{
  "n_head": 10,
  "d_mlp": 1088,
  "vocab_size": 2048,
  "norm": "rmsnorm",
  "init_std_o": 0.0,
  "init_std_up": 0.0292,
  "lr": 0.013,
  "lr_mult_down": 1.5,
  "grad_clip": 2.0,
  "warmup_steps": 200,
  "schedule": "wsd",
  "decay_fraction": 0.595,
  "seq_len": 512,
  "z_loss": 0.0001,
  "dataset": "wikipedia_en"
}
Each number is 200 + 20 x the weight over its row's rms, rounded and kept within 0 to 999. Layers, rows and columns count from 0. The size before them is the row's rms in percent of the matrix's.

# layer 2 MLP gate, 1088x320, rms 0.257, rows 778-807, columns 80-159
101,189,206,188,194,212,204,195,212,187,155,219,173,201,171,215,199,186,187,213,193,227,199,189,201,217,204,217,203,221,219,201,213,166,223,217,194,201,180,210,207,197,218,189,246,199,184,228,193,188,210,213,208,184,203,213,135,192,212,224,196,179,188,202,177,150,225,193,177,180,175,195,188,215,196,224,171,228,189,181,178
106,200,192,221,229,201,229,226,196,213,253,181,190,163,169,241,190,215,217,193,207,229,186,207,185,196,184,205,226,209,210,205,223,202,207,192,182,197,194,197,215,193,192,183,195,227,187,177,208,218,203,233,226,204,179,216,196,194,211,205,193,213,225,211,205,233,192,193,196,214,233,191,210,233,175,220,207,218,231,191,198
099,177,202,229,182,181,200,191,160,209,192,192,203,203,214,224,184,201,196,205,226,213,207,192,227,190,189,187,197,210,224,225,195,183,191,233,180,252,211,176,173,187,188,167,211,189,170,231,213,167,169,166,182,208,207,222,199,196,157,156,224,216,188,179,174,207,208,206,189,160,172,192,226,224,201,210,206,201,180,198,190
102,236,226,235,194,216,186,198,195,177,208,192,180,174,210,201,208,193,207,199,201,225,164,177,170,240,183,185,193,217,178,188,188,213,204,191,179,205,180,240,211,181,228,149,178,203,203,170,229,201,194,204,170,218,202,217,243,234,241,225,194,190,197,182,223,218,214,203,241,181,221,231,173,196,204,206,199,219,181,193,178
096,179,216,200,200,197,196,217,193,219,203,221,228,199,195,209,196,204,191,215,225,208,167,214,221,197,207,194,216,247,199,195,210,178,186,229,208,204,209,209,174,175,221,214,182,189,201,205,187,208,164,194,213,201,154,202,247,186,207,181,202,215,154,193,192,183,218,191,216,212,189,200,216,192,207,185,162,195,222,244,232
096,198,168,195,206,223,202,202,170,169,207,195,182,169,149,171,187,204,205,199,176,189,205,175,211,184,186,171,175,223,208,226,192,183,227,242,215,206,203,192,182,192,198,184,208,201,185,160,196,195,182,200,200,190,181,199,204,192,169,181,157,203,208,218,227,231,165,220,235,200,190,200,239,184,223,176,183,176,196,237,197
103,188,217,216,231,229,204,200,190,191,202,201,217,171,179,226,217,185,221,180,186,209,228,199,205,231,238,222,206,196,148,209,194,196,213,203,192,238,210,192,166,218,211,220,201,213,177,182,175,218,218,160,222,223,205,185,219,199,210,192,210,215,200,164,193,155,218,202,187,214,209,218,182,242,196,225,218,189,201,215,196
095,190,184,214,204,153,237,173,203,241,195,202,192,197,156,218,179,225,180,209,183,215,204,251,198,227,187,234,200,204,208,184,201,204,221,178,178,200,187,216,219,203,192,186,201,189,219,167,182,195,222,237,222,222,193,206,192,193,240,196,230,195,238,218,173,224,192,171,213,208,202,179,228,212,223,247,200,176,197,221,192
098,210,210,237,202,196,240,188,212,197,209,213,217,213,217,218,211,185,204,211,201,192,185,183,226,209,210,180,214,197,196,175,232,224,215,200,216,206,203,185,199,224,195,214,219,207,209,206,176,241,177,187,227,157,192,193,246,197,223,212,215,186,172,175,212,204,230,213,167,184,193,191,199,213,203,204,194,203,214,228,162
097,208,211,235,161,190,223,222,184,172,213,188,184,181,185,226,201,189,157,183,197,189,181,161,174,192,187,176,257,211,215,190,231,199,184,215,218,218,182,179,218,204,245,191,216,238,182,215,195,175,195,189,207,173,159,206,200,201,179,213,208,196,173,197,201,208,203,224,216,190,208,181,181,196,255,198,180,228,182,199,222
097,187,207,253,180,182,184,204,211,193,229,182,190,232,213,215,185,221,182,185,191,230,160,203,214,204,192,221,196,214,189,192,132,192,217,216,176,212,181,216,208,224,225,209,204,182,229,222,231,180,177,251,226,209,197,207,228,243,202,208,184,204,241,199,192,196,212,162,186,214,216,208,188,181,185,178,210,197,175,183,220
096,196,199,215,181,201,206,206,156,234,211,176,204,215,192,205,202,185,208,228,248,190,225,174,200,183,205,178,194,213,184,205,190,140,198,212,183,229,191,221,211,248,190,211,192,186,186,177,180,238,209,192,233,182,203,196,196,178,208,159,201,210,188,188,218,185,205,188,234,218,175,190,184,206,195,228,160,257,220,186,203
099,222,219,192,199,204,187,201,196,231,189,202,209,209,196,197,195,197,210,201,166,223,190,210,213,187,240,216,221,180,216,172,219,207,192,222,231,211,191,196,217,178,208,222,218,208,163,199,204,246,214,184,199,210,176,220,215,182,193,179,173,207,200,181,209,234,218,233,201,155,211,201,177,196,192,206,196,226,199,227,216
106,209,194,196,198,202,212,186,222,188,171,258,165,218,195,218,209,193,165,233,214,206,220,199,173,190,235,204,218,215,244,206,228,219,198,201,170,213,186,185,219,198,192,177,241,189,186,195,204,180,177,233,194,211,217,187,237,187,192,207,214,208,220,222,187,204,180,211,202,198,208,200,208,245,178,205,239,196,222,184,218
099,196,229,208,228,232,218,179,197,204,192,211,197,200,223,192,178,173,209,167,168,217,149,189,186,220,205,182,209,212,159,173,208,191,199,228,197,210,188,197,219,176,182,199,223,189,180,232,213,211,180,187,230,226,184,220,207,222,205,210,236,207,206,215,202,205,188,219,194,214,197,186,190,219,214,187,189,161,204,242,181
099,211,201,177,170,158,238,203,177,193,181,209,194,195,179,161,211,172,197,216,213,191,200,220,214,211,181,188,201,244,210,182,167,213,201,206,187,231,170,198,204,173,214,234,205,238,252,191,192,226,231,202,188,193,212,217,197,175,226,190,187,184,211,192,212,228,197,242,195,186,245,200,195,177,224,213,208,200,159,181,204
100,219,206,192,222,194,232,200,199,221,189,186,187,188,174,216,210,200,222,178,242,227,173,208,216,187,181,198,212,183,224,190,216,211,168,191,148,206,210,205,201,227,202,235,181,187,232,208,201,219,175,203,189,190,205,208,213,190,190,204,192,206,216,165,203,228,207,209,180,198,187,204,217,195,172,220,184,201,217,177,202
106,189,225,192,194,191,193,207,211,193,170,189,212,222,166,218,202,195,147,213,175,183,191,155,207,203,204,219,204,238,211,196,216,193,202,177,206,200,196,204,190,196,225,209,185,235,219,194,197,234,206,233,199,227,186,179,208,175,184,228,170,181,177,196,212,197,199,223,176,168,220,216,220,196,151,210,222,184,193,188,202
102,182,227,224,231,168,185,217,189,148,194,168,157,194,172,218,190,196,200,190,202,201,253,202,184,226,229,209,194,148,179,242,161,197,192,181,151,229,195,195,181,183,225,220,210,221,199,210,184,181,196,219,192,197,190,221,201,227,236,229,213,194,228,183,225,181,208,180,201,201,176,172,174,208,204,164,190,209,200,224,219
104,213,205,197,168,199,227,191,180,212,199,198,175,218,152,175,187,206,236,229,227,199,196,181,158,155,209,225,177,193,211,199,237,195,199,240,168,205,205,171,186,213,173,192,216,170,196,186,181,186,192,212,191,182,187,202,219,226,209,159,234,166,217,198,152,188,185,178,222,214,208,203,216,183,179,226,201,148,217,224,197
101,204,173,211,217,231,202,191,211,195,221,222,201,175,220,185,194,208,201,214,171,234,177,197,183,176,217,216,190,203,202,207,236,197,218,186,212,225,194,191,221,221,207,177,179,216,222,197,194,193,205,238,201,220,204,181,177,218,217,189,181,210,239,186,176,190,231,199,202,201,216,206,229,216,197,221,235,188,196,207,212
103,195,171,174,242,203,192,188,200,205,187,204,191,196,210,202,222,180,177,183,174,189,238,231,220,183,234,198,180,244,176,233,212,224,212,193,177,188,177,206,219,201,208,228,245,210,177,251,190,189,200,188,196,193,205,184,214,226,155,204,202,209,191,225,200,200,163,205,214,250,191,207,185,182,205,174,222,215,195,216,209
105,181,196,191,207,195,189,190,221,190,183,210,193,189,213,222,195,204,200,203,213,191,214,158,200,221,192,209,195,188,207,223,214,211,202,177,175,203,202,211,229,171,181,219,208,187,216,203,196,209,140,172,164,182,222,209,203,199,213,203,211,210,202,207,201,193,184,197,172,183,171,209,182,186,234,209,198,196,160,207,191
094,222,198,203,199,195,200,200,212,195,218,183,217,214,228,238,171,177,175,168,217,186,193,202,214,216,213,203,182,205,182,223,184,185,180,162,167,172,224,229,212,135,230,178,227,189,218,215,208,170,227,205,191,218,163,203,209,198,195,188,186,237,207,178,220,192,199,206,196,213,184,212,179,212,211,178,179,210,196,189,199
098,167,155,225,194,219,201,209,239,188,179,191,204,212,193,199,226,191,209,166,192,211,219,197,200,143,239,187,220,200,211,212,234,179,227,234,163,184,184,192,213,195,206,201,186,189,179,228,192,200,216,240,167,180,183,172,180,205,190,220,229,207,182,175,199,199,203,197,228,224,186,178,175,210,204,169,217,166,209,192,166
102,196,202,202,212,217,216,213,207,189,217,199,209,207,229,192,215,204,191,175,180,193,224,169,199,225,215,220,176,224,197,206,166,188,178,193,197,213,237,211,187,187,214,210,234,193,162,218,175,196,177,203,211,191,226,167,228,222,212,217,205,183,200,239,175,213,212,171,196,197,197,209,212,215,214,212,198,216,177,234,221
104,185,207,229,182,206,181,180,200,193,175,185,212,220,206,230,193,209,212,191,225,206,221,221,219,224,201,201,204,229,193,188,233,202,198,198,208,201,224,194,194,192,223,205,207,214,214,228,214,193,179,194,196,186,199,189,261,183,209,160,199,215,199,173,215,179,180,174,192,216,217,194,197,209,241,185,177,199,190,192,176
105,172,189,187,202,226,211,200,209,204,191,181,182,156,177,192,179,226,162,205,185,177,221,205,225,211,197,169,215,227,208,189,222,216,203,176,182,173,196,199,177,199,208,180,199,212,218,215,193,201,215,233,218,174,181,181,215,192,239,228,185,192,199,193,207,171,210,230,209,187,195,196,212,200,227,211,195,209,176,221,211
101,193,196,185,167,207,223,224,224,189,200,213,136,196,235,200,193,220,224,212,202,166,203,221,169,190,227,233,197,187,156,180,202,173,197,221,201,204,202,175,187,196,221,168,182,231,217,218,203,177,214,203,179,193,182,217,209,199,180,209,166,210,242,222,201,195,197,235,222,191,176,217,193,198,210,188,200,213,188,202,207
096,229,199,215,199,169,197,229,183,213,195,212,177,190,196,200,207,190,177,256,199,191,185,216,192,214,186,199,192,219,240,190,210,190,204,230,219,186,181,194,189,191,234,185,202,206,186,198,215,208,201,180,176,200,194,207,198,220,221,151,210,181,183,220,207,158,216,168,201,176,182,198,195,203,173,217,203,203,185,207,188
# layer 2 MLP up, 1088x320, rms 0.255, rows 778-806, columns 80-159
102,215,194,211,195,189,209,182,212,167,250,243,182,221,195,183,208,181,196,198,224,208,216,169,197,212,163,205,172,208,206,210,205,176,207,185,232,211,199,201,211,213,218,195,194,162,211,181,207,186,187,213,201,200,199,195,221,207,212,184,182,186,221,217,226,197,180,212,167,221,190,212,193,192,226,237,173,203,196,200,181
098,207,196,155,223,185,129,213,189,205,187,207,176,168,167,206,207,209,176,223,195,214,209,189,215,185,191,183,168,215,208,181,205,207,208,183,197,204,186,191,185,202,173,241,196,208,207,206,176,245,186,242,185,202,197,223,186,180,204,192,192,202,180,207,203,168,170,224,179,172,211,183,201,228,161,184,218,213,170,217,206
099,178,221,208,172,229,213,180,201,192,205,196,201,199,216,199,180,214,191,174,177,196,202,202,179,183,179,209,192,161,207,197,204,214,192,212,205,218,197,202,190,178,199,232,206,195,182,194,238,160,187,180,204,167,207,198,214,173,199,233,181,186,223,226,220,210,179,173,189,195,213,178,183,190,158,182,192,234,256,175,206
100,174,229,189,168,202,200,223,205,190,179,218,209,162,223,199,196,193,182,220,219,214,217,198,215,169,150,206,218,220,190,152,209,197,190,189,208,189,180,202,171,205,180,211,217,204,190,168,185,173,206,201,200,173,181,165,162,196,181,202,201,219,198,219,195,190,212,170,223,194,199,196,222,199,196,173,225,196,194,208,239
099,189,207,143,198,238,190,208,174,189,161,190,185,219,180,207,210,202,195,210,202,173,197,185,193,192,196,219,207,194,198,191,191,178,214,235,211,194,174,191,246,191,209,190,229,174,220,195,235,200,218,191,226,195,209,220,205,210,170,198,227,208,226,208,221,181,184,218,204,196,169,207,226,174,197,225,169,225,183,233,185
092,156,203,180,202,188,199,229,213,224,197,201,204,217,210,240,198,210,184,197,181,194,214,231,211,186,237,224,218,180,214,190,202,184,177,168,193,191,188,186,205,252,205,195,204,204,211,222,179,175,191,216,189,194,219,174,202,223,210,228,201,190,177,188,185,211,193,177,212,212,181,232,203,224,199,194,205,213,173,247,188
099,207,196,195,213,216,218,194,208,231,182,186,176,176,223,189,212,223,147,223,211,209,210,186,179,217,212,218,225,180,219,185,206,174,200,204,183,236,210,233,189,181,176,208,214,220,204,169,218,226,194,209,207,209,189,192,232,211,176,177,221,254,173,206,203,200,162,179,180,200,209,203,215,188,188,161,170,200,197,254,186
103,212,172,196,185,167,211,214,213,174,205,222,182,214,222,211,177,182,198,194,205,179,187,180,208,201,183,236,226,191,187,209,197,230,164,223,190,205,217,222,192,190,193,206,238,203,224,204,199,193,216,194,223,171,209,171,212,190,192,233,201,237,234,213,230,180,176,203,199,207,229,196,219,136,206,193,211,204,187,178,180
094,202,207,191,191,179,205,191,159,173,199,192,191,218,209,189,182,196,178,220,201,186,189,235,212,183,194,260,175,195,228,223,175,164,184,221,198,197,213,175,229,192,196,164,168,168,193,203,239,207,166,196,196,219,204,202,168,212,193,221,180,196,208,208,199,217,207,200,236,208,169,210,179,185,208,230,174,205,161,184,202
094,221,202,203,177,219,192,189,199,203,223,198,203,210,194,218,221,200,159,195,219,169,228,220,173,196,242,213,227,216,211,203,189,186,194,184,192,202,182,199,233,187,200,204,201,241,197,191,188,193,203,214,204,200,169,215,199,202,180,252,194,218,179,218,200,213,214,215,210,236,199,190,167,174,198,193,217,230,204,194,208
099,208,163,195,201,166,132,165,226,195,213,227,202,221,201,178,182,184,223,178,199,240,215,210,234,229,167,223,159,214,206,185,218,178,200,196,225,204,201,181,192,201,186,190,211,209,206,173,208,215,205,216,190,218,204,184,205,196,224,226,216,213,193,232,228,174,178,223,207,164,178,222,190,191,190,216,209,184,252,203,186
103,202,176,213,209,182,197,168,188,196,180,199,225,197,186,165,210,186,207,236,208,212,187,216,215,207,162,196,228,238,198,199,219,191,200,177,209,213,198,225,213,210,176,178,215,203,232,197,191,167,215,196,193,209,229,178,202,228,181,220,201,199,216,201,218,223,204,184,215,207,209,232,187,201,226,222,196,201,167,198,201
099,187,212,194,170,231,194,211,213,177,185,218,196,191,187,182,210,194,177,208,195,189,196,188,215,216,148,233,194,210,201,178,231,205,166,212,215,216,167,228,215,213,218,212,177,183,198,198,219,202,197,197,164,197,188,226,195,198,215,190,219,203,207,199,185,200,196,208,226,200,216,203,197,197,203,207,199,226,206,248,214
101,222,200,201,202,166,181,200,196,184,209,162,180,173,190,197,187,210,214,235,215,157,176,204,167,219,176,159,176,217,201,189,188,176,191,180,196,208,201,167,203,182,198,167,256,192,205,202,191,209,201,170,191,206,203,195,179,193,227,189,188,214,197,208,190,181,195,179,178,203,179,219,205,194,231,183,216,192,169,201,223
103,209,217,178,196,154,193,208,199,205,194,198,180,202,170,179,172,193,237,203,207,167,167,217,185,193,216,163,182,213,210,192,231,176,213,206,218,179,201,183,180,176,166,181,191,233,176,212,211,210,186,214,196,210,220,198,182,175,192,218,202,206,189,208,205,183,198,170,175,182,176,169,204,217,207,175,195,225,207,226,236
107,168,198,180,221,217,179,178,197,157,205,173,210,204,202,219,204,220,210,201,189,210,195,196,163,232,193,162,207,192,200,206,228,206,223,194,162,185,222,194,196,173,207,175,200,170,188,203,202,228,227,231,213,176,228,207,175,190,202,180,191,172,209,206,202,211,238,213,210,244,179,207,210,245,195,185,226,185,199,203,176
099,220,191,232,202,209,215,233,218,215,207,156,213,175,222,199,226,228,216,220,255,161,181,222,207,199,214,208,186,202,185,168,236,193,207,193,213,183,196,242,210,209,158,196,181,232,185,217,220,212,207,178,212,202,229,217,211,174,217,219,204,204,180,179,240,179,194,218,239,164,223,201,218,206,206,242,192,220,192,172,208
098,178,201,206,198,181,202,212,202,184,169,165,193,188,183,163,238,176,189,204,204,203,194,213,183,166,187,196,232,182,209,199,170,189,203,219,210,184,218,175,180,199,191,215,176,189,199,196,194,202,195,241,221,201,190,177,210,200,208,212,226,194,201,208,212,192,210,215,209,202,187,181,171,173,213,235,221,215,204,219,218
100,201,193,197,229,222,196,190,196,206,170,205,206,209,185,203,198,191,201,209,187,188,214,167,161,174,207,209,246,208,178,206,208,195,193,204,213,194,177,189,188,221,213,202,227,224,163,235,193,211,235,180,198,204,193,206,194,195,198,225,193,189,187,186,169,200,185,201,201,209,211,226,212,176,196,196,186,241,208,221,240
101,165,218,171,185,206,172,207,170,212,203,209,201,211,174,199,202,215,175,233,228,190,182,246,184,185,195,192,217,167,207,223,265,193,204,199,193,183,229,212,216,181,198,192,200,163,188,171,186,193,188,185,175,166,171,184,224,165,207,209,200,206,194,199,221,210,216,225,205,230,161,197,231,197,207,222,202,191,227,194,201
100,202,234,162,226,192,217,180,188,191,186,190,165,195,185,222,173,178,180,192,244,168,193,185,223,217,216,219,209,206,199,210,211,197,224,206,215,221,197,210,183,194,192,220,234,197,191,210,193,220,212,219,227,212,225,161,212,227,212,212,189,233,204,195,198,206,194,209,199,182,197,215,183,230,203,192,200,177,175,183,188
107,229,204,236,235,222,199,209,217,214,163,237,220,167,198,231,195,206,214,183,219,198,167,196,228,185,218,190,182,182,183,185,190,163,207,184,185,172,210,188,204,174,171,228,196,207,205,188,253,171,227,220,196,194,197,221,164,193,196,220,197,199,206,219,214,218,207,177,212,213,152,193,224,203,189,227,182,202,177,167,183
101,192,213,207,219,203,168,195,185,229,207,179,226,200,186,248,226,193,203,199,179,210,173,185,219,231,183,200,186,182,203,212,217,144,212,204,188,210,159,192,228,227,187,206,229,216,190,230,213,245,222,217,190,176,215,176,254,226,206,177,198,231,210,222,182,212,213,195,171,229,232,220,201,218,207,194,160,205,163,180,189
099,227,211,188,212,192,205,185,248,192,185,204,195,183,209,217,224,183,194,171,210,235,190,196,170,199,201,200,203,206,197,156,198,171,192,243,192,194,198,214,195,192,168,198,170,191,218,192,190,182,207,178,207,221,183,201,212,225,193,228,203,198,198,206,231,215,212,211,214,209,201,213,212,186,222,242,203,192,187,217,208
106,210,191,224,225,219,203,163,199,202,191,198,158,184,238,186,226,162,204,189,208,167,236,209,210,208,202,214,244,170,210,210,251,201,237,204,227,190,210,225,195,203,196,209,201,197,214,195,217,204,195,197,165,216,179,183,209,181,207,227,174,210,182,210,183,199,188,164,231,187,199,163,203,217,218,217,217,210,194,198,205
101,207,209,202,196,168,251,192,223,213,210,196,171,175,202,176,203,206,198,226,197,215,176,227,203,196,208,175,182,196,170,206,216,220,176,228,187,201,207,179,174,228,186,205,191,210,225,169,195,201,241,240,174,224,214,181,219,205,220,177,221,187,211,169,225,183,222,224,209,202,184,227,179,179,192,192,204,162,208,182,211
096,183,195,198,182,217,188,186,172,233,153,183,211,197,235,198,183,188,217,179,226,148,220,224,209,208,158,214,206,198,221,188,216,213,193,209,229,209,208,242,172,213,173,186,193,191,166,188,182,183,213,213,192,175,184,218,200,222,150,182,168,247,212,165,173,232,182,194,217,187,193,185,173,177,236,214,185,194,206,208,212
100,161,202,202,218,206,192,209,222,191,225,232,198,198,232,226,177,195,224,187,206,207,156,192,197,207,186,198,211,206,180,206,168,167,212,195,233,197,175,185,163,203,182,175,185,212,216,212,205,188,200,186,203,165,187,235,213,198,192,166,166,157,206,234,213,216,214,199,192,227,236,188,209,161,249,225,211,204,179,186,210
100,197,205,208,170,197,211,231,182,199,153,152,178,176,186,181,203,226,214,160,206,211,202,213,182,181,230,171,213,169,215,220,219,259,203,174,210,191,173,213,165,193,215,191,180,205,209,195,206,193,215,206,196,226,198,202,192,189,198,180,195,188,188,225,183,193,178,220,203,217,203,208,215,193,209,181,178,180,175,193,216
# layer 2 MLP down (transposed), 1088x320, rms 0.108, rows 778-806, columns 80-159
103,207,231,235,231,211,204,202,222,158,195,231,208,183,176,225,218,168,195,197,219,220,186,193,184,233,147,178,171,220,174,242,192,201,190,200,190,163,222,202,226,208,201,199,164,216,209,235,214,164,182,184,208,191,193,192,212,205,224,187,221,146,245,206,170,222,172,228,229,166,218,201,178,155,209,185,210,211,170,211,159
101,219,208,204,180,167,206,234,204,186,205,189,208,187,200,204,167,202,197,198,182,196,178,217,262,219,227,212,194,225,196,214,210,229,189,211,171,204,226,138,168,221,222,191,171,194,195,192,213,178,219,187,218,184,219,208,205,239,215,214,192,189,161,200,207,201,191,234,211,175,200,235,209,208,191,208,172,203,194,180,188
098,206,225,173,192,235,199,222,173,223,255,192,201,169,189,213,179,170,176,192,224,215,205,190,187,205,208,181,203,198,196,160,188,216,197,191,216,195,191,190,190,208,160,213,173,226,206,210,185,193,184,163,197,178,208,234,165,193,251,208,223,219,229,160,178,195,164,206,200,205,187,211,200,204,222,212,222,222,194,224,217
103,214,205,196,199,210,212,195,217,213,188,209,221,238,201,197,175,212,210,192,199,225,210,190,210,211,162,227,217,231,202,262,187,205,208,204,187,189,213,196,188,190,192,218,229,199,213,224,204,186,235,214,190,187,178,239,220,219,220,206,180,209,240,203,235,208,190,206,211,208,212,137,199,242,206,172,249,167,245,203,201
097,213,201,220,240,198,191,210,177,214,176,218,217,201,214,242,243,210,198,204,226,208,189,154,190,171,174,201,199,203,178,185,203,172,195,238,228,183,206,237,240,250,167,181,237,191,172,214,203,207,207,221,183,160,215,209,189,222,216,191,190,223,212,209,176,195,219,161,217,199,203,183,198,213,182,182,246,218,188,222,211
102,220,177,217,201,221,173,214,195,229,182,198,222,193,182,208,181,239,214,216,209,206,206,185,194,201,199,192,201,218,206,195,196,173,228,189,178,197,175,187,202,192,191,183,186,215,198,182,176,196,183,175,212,208,171,191,237,191,200,209,211,241,169,208,201,188,228,178,220,158,194,210,225,208,204,173,185,193,222,231,205
099,223,185,201,212,192,173,209,212,204,209,181,186,187,218,217,198,216,169,206,179,216,195,164,190,186,162,194,173,198,170,184,241,203,228,205,163,219,205,200,171,220,228,181,152,192,177,246,188,182,206,203,177,181,208,159,182,200,204,195,200,215,183,222,191,185,184,220,187,202,213,208,226,202,207,169,236,219,204,184,212
101,197,211,244,209,183,179,198,211,206,216,210,211,190,229,207,160,176,189,146,206,187,173,206,177,200,196,172,198,196,208,218,221,202,177,218,242,211,193,194,189,203,189,239,198,190,194,195,223,183,195,198,197,226,184,196,197,194,214,211,213,221,221,241,230,195,181,202,186,192,197,201,191,201,208,238,217,242,190,209,224
095,205,174,179,203,188,190,155,187,241,224,205,197,209,206,201,193,214,204,190,218,229,199,176,212,214,232,186,233,217,207,224,187,210,185,209,229,227,171,194,211,221,215,172,179,201,208,170,224,190,239,190,170,192,184,185,209,239,192,195,195,198,179,166,183,217,209,198,237,180,228,178,183,188,189,210,206,181,180,207,210
094,229,196,236,204,202,172,223,197,213,214,202,217,187,174,202,194,205,225,200,228,196,189,191,216,184,225,175,233,186,189,207,199,209,153,196,191,182,202,196,196,191,204,194,214,193,176,188,205,221,184,194,205,208,199,203,226,187,184,206,213,167,211,165,220,179,204,208,234,208,200,206,156,192,175,216,194,182,177,220,213
099,192,192,194,218,172,183,214,219,181,162,190,230,221,238,211,214,163,176,203,207,201,208,171,208,201,201,162,211,192,226,240,184,204,185,223,203,196,204,237,205,189,192,218,179,199,195,175,183,177,184,184,233,200,175,219,208,190,199,178,191,159,211,221,223,212,206,195,210,202,210,178,225,171,195,212,195,210,208,237,224
099,195,216,196,196,226,204,199,212,204,166,193,197,203,206,189,204,214,190,185,185,188,189,171,209,206,217,202,215,178,209,234,224,175,187,203,233,206,183,196,209,197,219,212,187,221,196,199,221,245,211,179,188,199,235,217,190,218,204,199,176,191,246,183,178,168,182,180,192,217,208,217,168,236,185,189,166,200,237,206,199
101,215,185,207,170,198,177,197,217,200,218,220,164,204,140,208,199,158,215,190,208,189,206,204,233,191,180,227,155,242,217,215,187,160,211,197,182,207,194,210,203,209,213,203,210,230,211,192,188,210,180,215,232,229,216,255,213,213,228,203,202,186,211,212,176,208,221,236,235,194,205,178,219,180,214,218,217,182,250,220,188
100,237,220,187,216,200,213,198,231,183,180,175,213,186,192,210,185,222,138,221,187,219,210,174,211,221,220,185,189,196,197,212,207,197,200,181,204,203,195,217,175,188,197,223,214,223,197,176,210,181,222,206,242,218,193,229,230,176,171,188,215,220,192,202,223,176,195,197,220,162,211,231,201,153,170,210,225,203,186,218,170
098,228,192,189,223,195,206,183,190,217,161,195,215,197,171,179,184,209,204,178,217,197,166,200,190,197,184,185,178,197,181,217,172,178,202,194,204,179,192,205,216,180,225,182,226,217,233,221,215,181,195,188,207,190,170,194,169,165,193,196,217,205,167,254,219,213,167,204,211,188,224,190,167,222,206,173,213,233,190,201,229
102,197,218,199,196,203,210,206,200,168,200,179,205,188,188,211,220,199,198,186,208,219,176,197,196,227,210,183,241,213,212,203,215,217,192,196,188,189,177,213,183,178,247,206,234,189,226,182,215,222,174,183,233,162,186,196,225,179,230,199,192,187,212,219,192,202,217,185,202,240,207,197,148,242,186,200,224,210,167,200,197
101,193,201,187,192,177,188,187,160,213,174,207,210,178,209,178,226,207,240,196,240,218,175,221,203,194,208,206,163,200,211,203,209,207,191,175,233,191,213,192,168,219,182,137,212,205,208,205,178,217,208,152,213,220,197,191,176,211,220,176,195,221,179,216,240,176,189,215,203,185,223,200,174,190,200,248,192,218,200,208,201
102,207,194,211,193,180,215,209,138,233,171,189,163,203,212,186,187,188,185,214,188,206,225,176,193,170,210,187,207,248,215,187,207,194,187,192,233,200,189,204,165,185,222,207,210,221,192,215,219,206,179,190,179,172,212,205,224,176,181,171,215,171,231,181,191,235,214,187,169,212,176,190,209,196,215,215,221,184,214,194,202
096,189,222,200,196,211,176,201,213,236,200,243,172,205,222,214,221,198,205,212,177,204,212,221,203,198,201,176,212,211,188,213,219,207,181,205,215,195,186,202,216,176,242,202,204,210,212,183,234,224,171,230,156,181,212,193,196,202,205,191,211,184,190,164,169,226,217,202,230,210,182,195,204,227,194,195,192,234,243,217,200
100,186,177,174,162,162,248,165,201,184,208,196,203,200,192,192,184,249,184,212,195,208,185,213,197,198,201,222,191,200,186,206,193,204,211,172,161,217,224,184,203,170,193,193,190,210,194,207,202,226,205,179,204,181,191,240,172,162,180,193,202,190,211,163,187,206,224,197,160,237,212,217,194,167,214,163,215,183,181,220,214
101,207,210,198,205,187,241,222,238,196,184,204,209,199,155,185,201,212,184,183,203,217,248,205,228,186,179,153,189,173,197,219,233,186,184,204,213,216,206,205,200,205,213,180,182,194,200,202,188,233,172,179,196,233,189,175,208,212,191,200,228,221,193,217,182,203,198,195,205,230,176,191,195,189,201,240,181,213,214,196,199
103,198,209,170,191,227,247,194,212,195,192,184,195,164,190,221,206,203,193,211,187,214,196,189,185,188,171,225,170,151,193,184,180,180,193,194,182,192,174,205,201,207,163,224,185,204,173,199,186,192,186,209,188,198,211,200,190,197,213,176,225,197,195,178,198,226,201,215,221,199,192,221,169,218,188,221,196,213,204,171,222
103,166,200,181,200,179,218,226,186,194,211,224,207,240,194,218,222,196,172,209,225,185,190,219,194,202,186,198,229,196,224,189,180,184,221,181,199,238,192,171,191,198,189,215,199,208,203,167,204,170,196,224,202,203,195,242,180,179,167,186,202,190,209,181,238,214,174,198,221,211,277,186,172,249,205,203,174,182,186,223,203
098,177,205,180,207,219,222,190,219,179,190,194,193,202,204,183,233,202,194,194,215,188,201,198,201,200,220,216,213,201,201,145,241,178,193,218,174,183,201,190,202,192,201,195,196,188,193,179,200,200,193,194,221,217,240,211,200,223,192,224,199,198,190,209,182,193,184,212,228,190,205,188,173,193,205,237,199,194,228,194,199
104,205,210,204,221,227,188,172,207,191,214,242,206,199,202,210,206,187,201,184,231,228,201,217,209,214,195,193,192,189,191,200,163,201,225,215,220,173,197,179,216,210,192,191,226,194,233,192,208,159,198,175,227,194,197,182,180,188,229,187,215,186,231,209,180,187,230,203,216,189,214,199,193,193,214,222,212,203,191,217,205
101,185,223,212,235,205,196,221,188,216,230,180,244,217,182,182,198,196,215,197,188,179,182,180,164,198,188,180,220,221,175,148,182,215,218,163,180,175,214,179,219,175,205,193,210,196,202,171,189,189,206,201,188,180,208,197,229,213,193,205,187,216,181,206,233,230,191,192,179,172,197,171,212,209,185,185,195,229,219,186,200
099,179,187,180,190,200,194,178,191,228,238,221,197,177,230,175,228,188,186,177,199,190,192,178,200,213,181,190,155,194,205,215,207,233,217,215,184,200,174,169,213,233,193,197,165,213,210,179,197,204,218,195,219,199,210,193,202,219,167,236,233,173,187,168,153,212,180,212,216,208,216,222,188,233,219,184,203,237,190,175,223
101,169,207,178,169,200,198,194,205,219,227,200,159,208,181,217,208,178,156,187,201,210,172,211,210,203,190,182,192,178,215,183,175,196,207,224,217,179,205,175,205,243,198,191,174,183,214,228,193,219,191,185,209,188,212,207,169,205,192,193,206,173,207,193,211,215,205,191,200,204,193,197,190,193,185,217,208,202,224,207,208
100,182,169,198,195,197,209,179,170,232,207,185,218,174,208,187,212,203,225,184,192,175,175,176,207,220,184,239,204,203,227,236,180,184,188,184,226,182,183,187,207,184,192,222,207,217,209,189,183,183,174,187,188,208,182,200,187,208,235,169,223,198,216,198,197,206,206,208,185,194,169,202,182,176,194,169,200,197,200,212,186